config.yaml
n_layer: 10
d_model: 96
n_head: 3
n_kv_head: 3
head_dim: 32
d_mlp: 384
vocab_size: 8192
activation: "gelu"
norm: "layernorm"
norm_place: "pre"
norm_eps: 1e-05
positions: "learned"
qk_norm: false
attn_scale: 0.177
bias: "none"
tie_embeddings: true
parallel_block: false
init: "normal"
init_std_qkv: 0.051
init_std_o: 0.0114
init_std_up: 0.051
init_std_down: 0.0114
optimizer: "soap_variant"
lr: 0.00381
beta1: 0.95
beta2: 0.95
weight_decay: 0.048
lr_head: 0.00652
warmup_steps: 200
schedule: "wsd"
decay_fraction: 0.348
decay_shape: "sqrt"
final_lr_fraction: 0.05
batch_tokens: [8192, 16384, 24576]
seq_len: 512
doc_mask: false
train_tokens: 93960000
steps: 6495
dataset: "wikipedia_en"
Each number is 128 + 32 x the weight over its row's rms, rounded and kept within 0 to 255. Layers, rows and columns count from 0. Numbers have three digits each. The size before them is the row's rms in percent of the matrix's.

# layer 2 MLP down, 96x384, rms 0.179, rows 43-95, columns 224-255
111:167102122156162119148142187137120125107136173124176141105105130165073116073125086053080118105144
111:180097166118086148127104071106137122141152132205087134114157166255132134151120110161206119160096
100:113118146156167150128142120111110093136140102177103146086100165118096146107143141104128111132154
099:115111140159095127066101113159112088122111209138114136156195135175168128094138112141124168117158
101:105101118148110128094163156098182157120122096166102200109130157207135124109138156153094086127048
100:082091124143120157158143129209154106224139108174218122162070141123096095156165180133129149125115
098:112103125182098172122104182226099162163123131157128149133128092164168205158147159113179138097081
105:178155135081095098143152090096119156124144146094114142139076133130122158136140111145196077166095
098:163135153115126150110144137100106155115154157074113073180172104132124086089151153094023158117094
098:132108157132135092125100157145145006142141073134151150136109116111111094112132167195148099098180
098:118132165128136113104089096096120155077138101146075115132168118170136107124140141089120155137159
098:129118133060109125173182147157126123118086112143112128090161128076150043157175123076102118177186
107:079142122097134148152088143123158126144146059149156133129111114166151036148147135117122127124102
108:126135134155138069145180037044109099102133128218111124159107192068161164182101100125102120138066
104:121138095140092136122141081107136122116138141169127037125143073105127153130120124181133154109121
103:141064169125176100143115188125099161128188163169138119165102137141162128141164134151126174078109
097:133109087164095094072144124191121133092171156090135141121107155186091139090131164112126130107073
102:149133154102159097158125092151164127116143147139152146122110127092149120145125139116184162129100
093:162066121085135165083143114092156111082131168118128120100203152147150095078144142207150175084096
097:105163168182050138113195157094105158094138138125144135128100157173111159111162171130117186165162
098:087125112086167122157121186170134140141051106084125095119150149116112067177153154102086112125194
104:108073109109154129145164194116163158186081136163114158093077112107089142121123134111121100109164
089:149071139111113157137137091133146155139097128122108151177130184118143107176138174141125137113175
097:162103139067120093100125125092141110230123163162082137111129123128175156152107094143105119107179
106:151093125143136098101117110103154156154111136149118109195151108109072134126117141165171125164156
089:151120104103079118090155153040124121125109141137117130140137151070035167183186101154083134163133
105:132160070052164128133139131126086093111120147065115154143130142032116069127109130108163168147127
100:109149175180143148171115116083102143071087104175114156136179110093141129174132132116201068113099
098:113124116142093089104163185093121148120116143198106151168127130169204094162135101138043133181127
101:188092070185180128143108084092177055086145125124054079114163134192124130142079150119129145122165
105:132112103103105181142084088142091173037197150147061065143136086155151162119158098157129168113090
101:145140134129113123164174207105168153120196130122225146144125078118113076111129149101067058214131
103:108105131085124132142119141181170158164147089161200149182135135071124138103115136127133146042102
091:128111118139184107133162118136175072132171157118135142124093160136110106115127091181066104129135
111:095170148096156122181158156136115141130137143170135147118104145179123073148154127109128097192115
102:077180139134069097124102107162086129122091148148108167137081153191124138104106153152192194113115
098:171126095144162098117104163135079112124148152115143110146126136171083097171114123175106147166118
099:076103088084132094182094129113136155128145173145145158086140145091151171141078190158209145157126
088:140143077126131085141132121198135128121110153121076148110085184139205094135150157215147091114188
107:129066155108149108191142070127115087120167076108135143145062173085068116106138146155124118082096
098:100144099102130125156102082161147098110126112117096086091127222140147129148105134116091109148160
104:139065140113170109139144152122128189080110165102120155122145155096149158149158179164133122125128
101:127162169098121113131100163123134156092108131089100109119130123110165157159111131094110095054106
113:125102134124176120114135130115082086086156109089074139081149061164117138108147141073113133133195
103:139095104118164132204089142153134176081083082145162164140124089181127182090126218083149097066123
093:079132112156096121189117062098136164154138102195090081169122165091094166144107170129152094154118
098:089187088156102123123154072168133097153168098145168064137127146188130122124188109132099100122139
098:081117152054153131170104147158080120099148151128150061127126024100134173138130160096184098197149
107:113094113135179130082111181113137076106119107173093100167135076091147109150119175131110098059134
108:102117156138135130106103075084110064180107122129128045111087150139155159137134116153056151101100
111:114121132119092119164119128178128198142113142136103105092165092087128161101183111137066147170072
100:102126124182144119111155150113110152106103116131087115152107141099141147127142140159171102064082
100:108163139160112145153123146201094112167128121169102152100116128184133133131147166142120067063150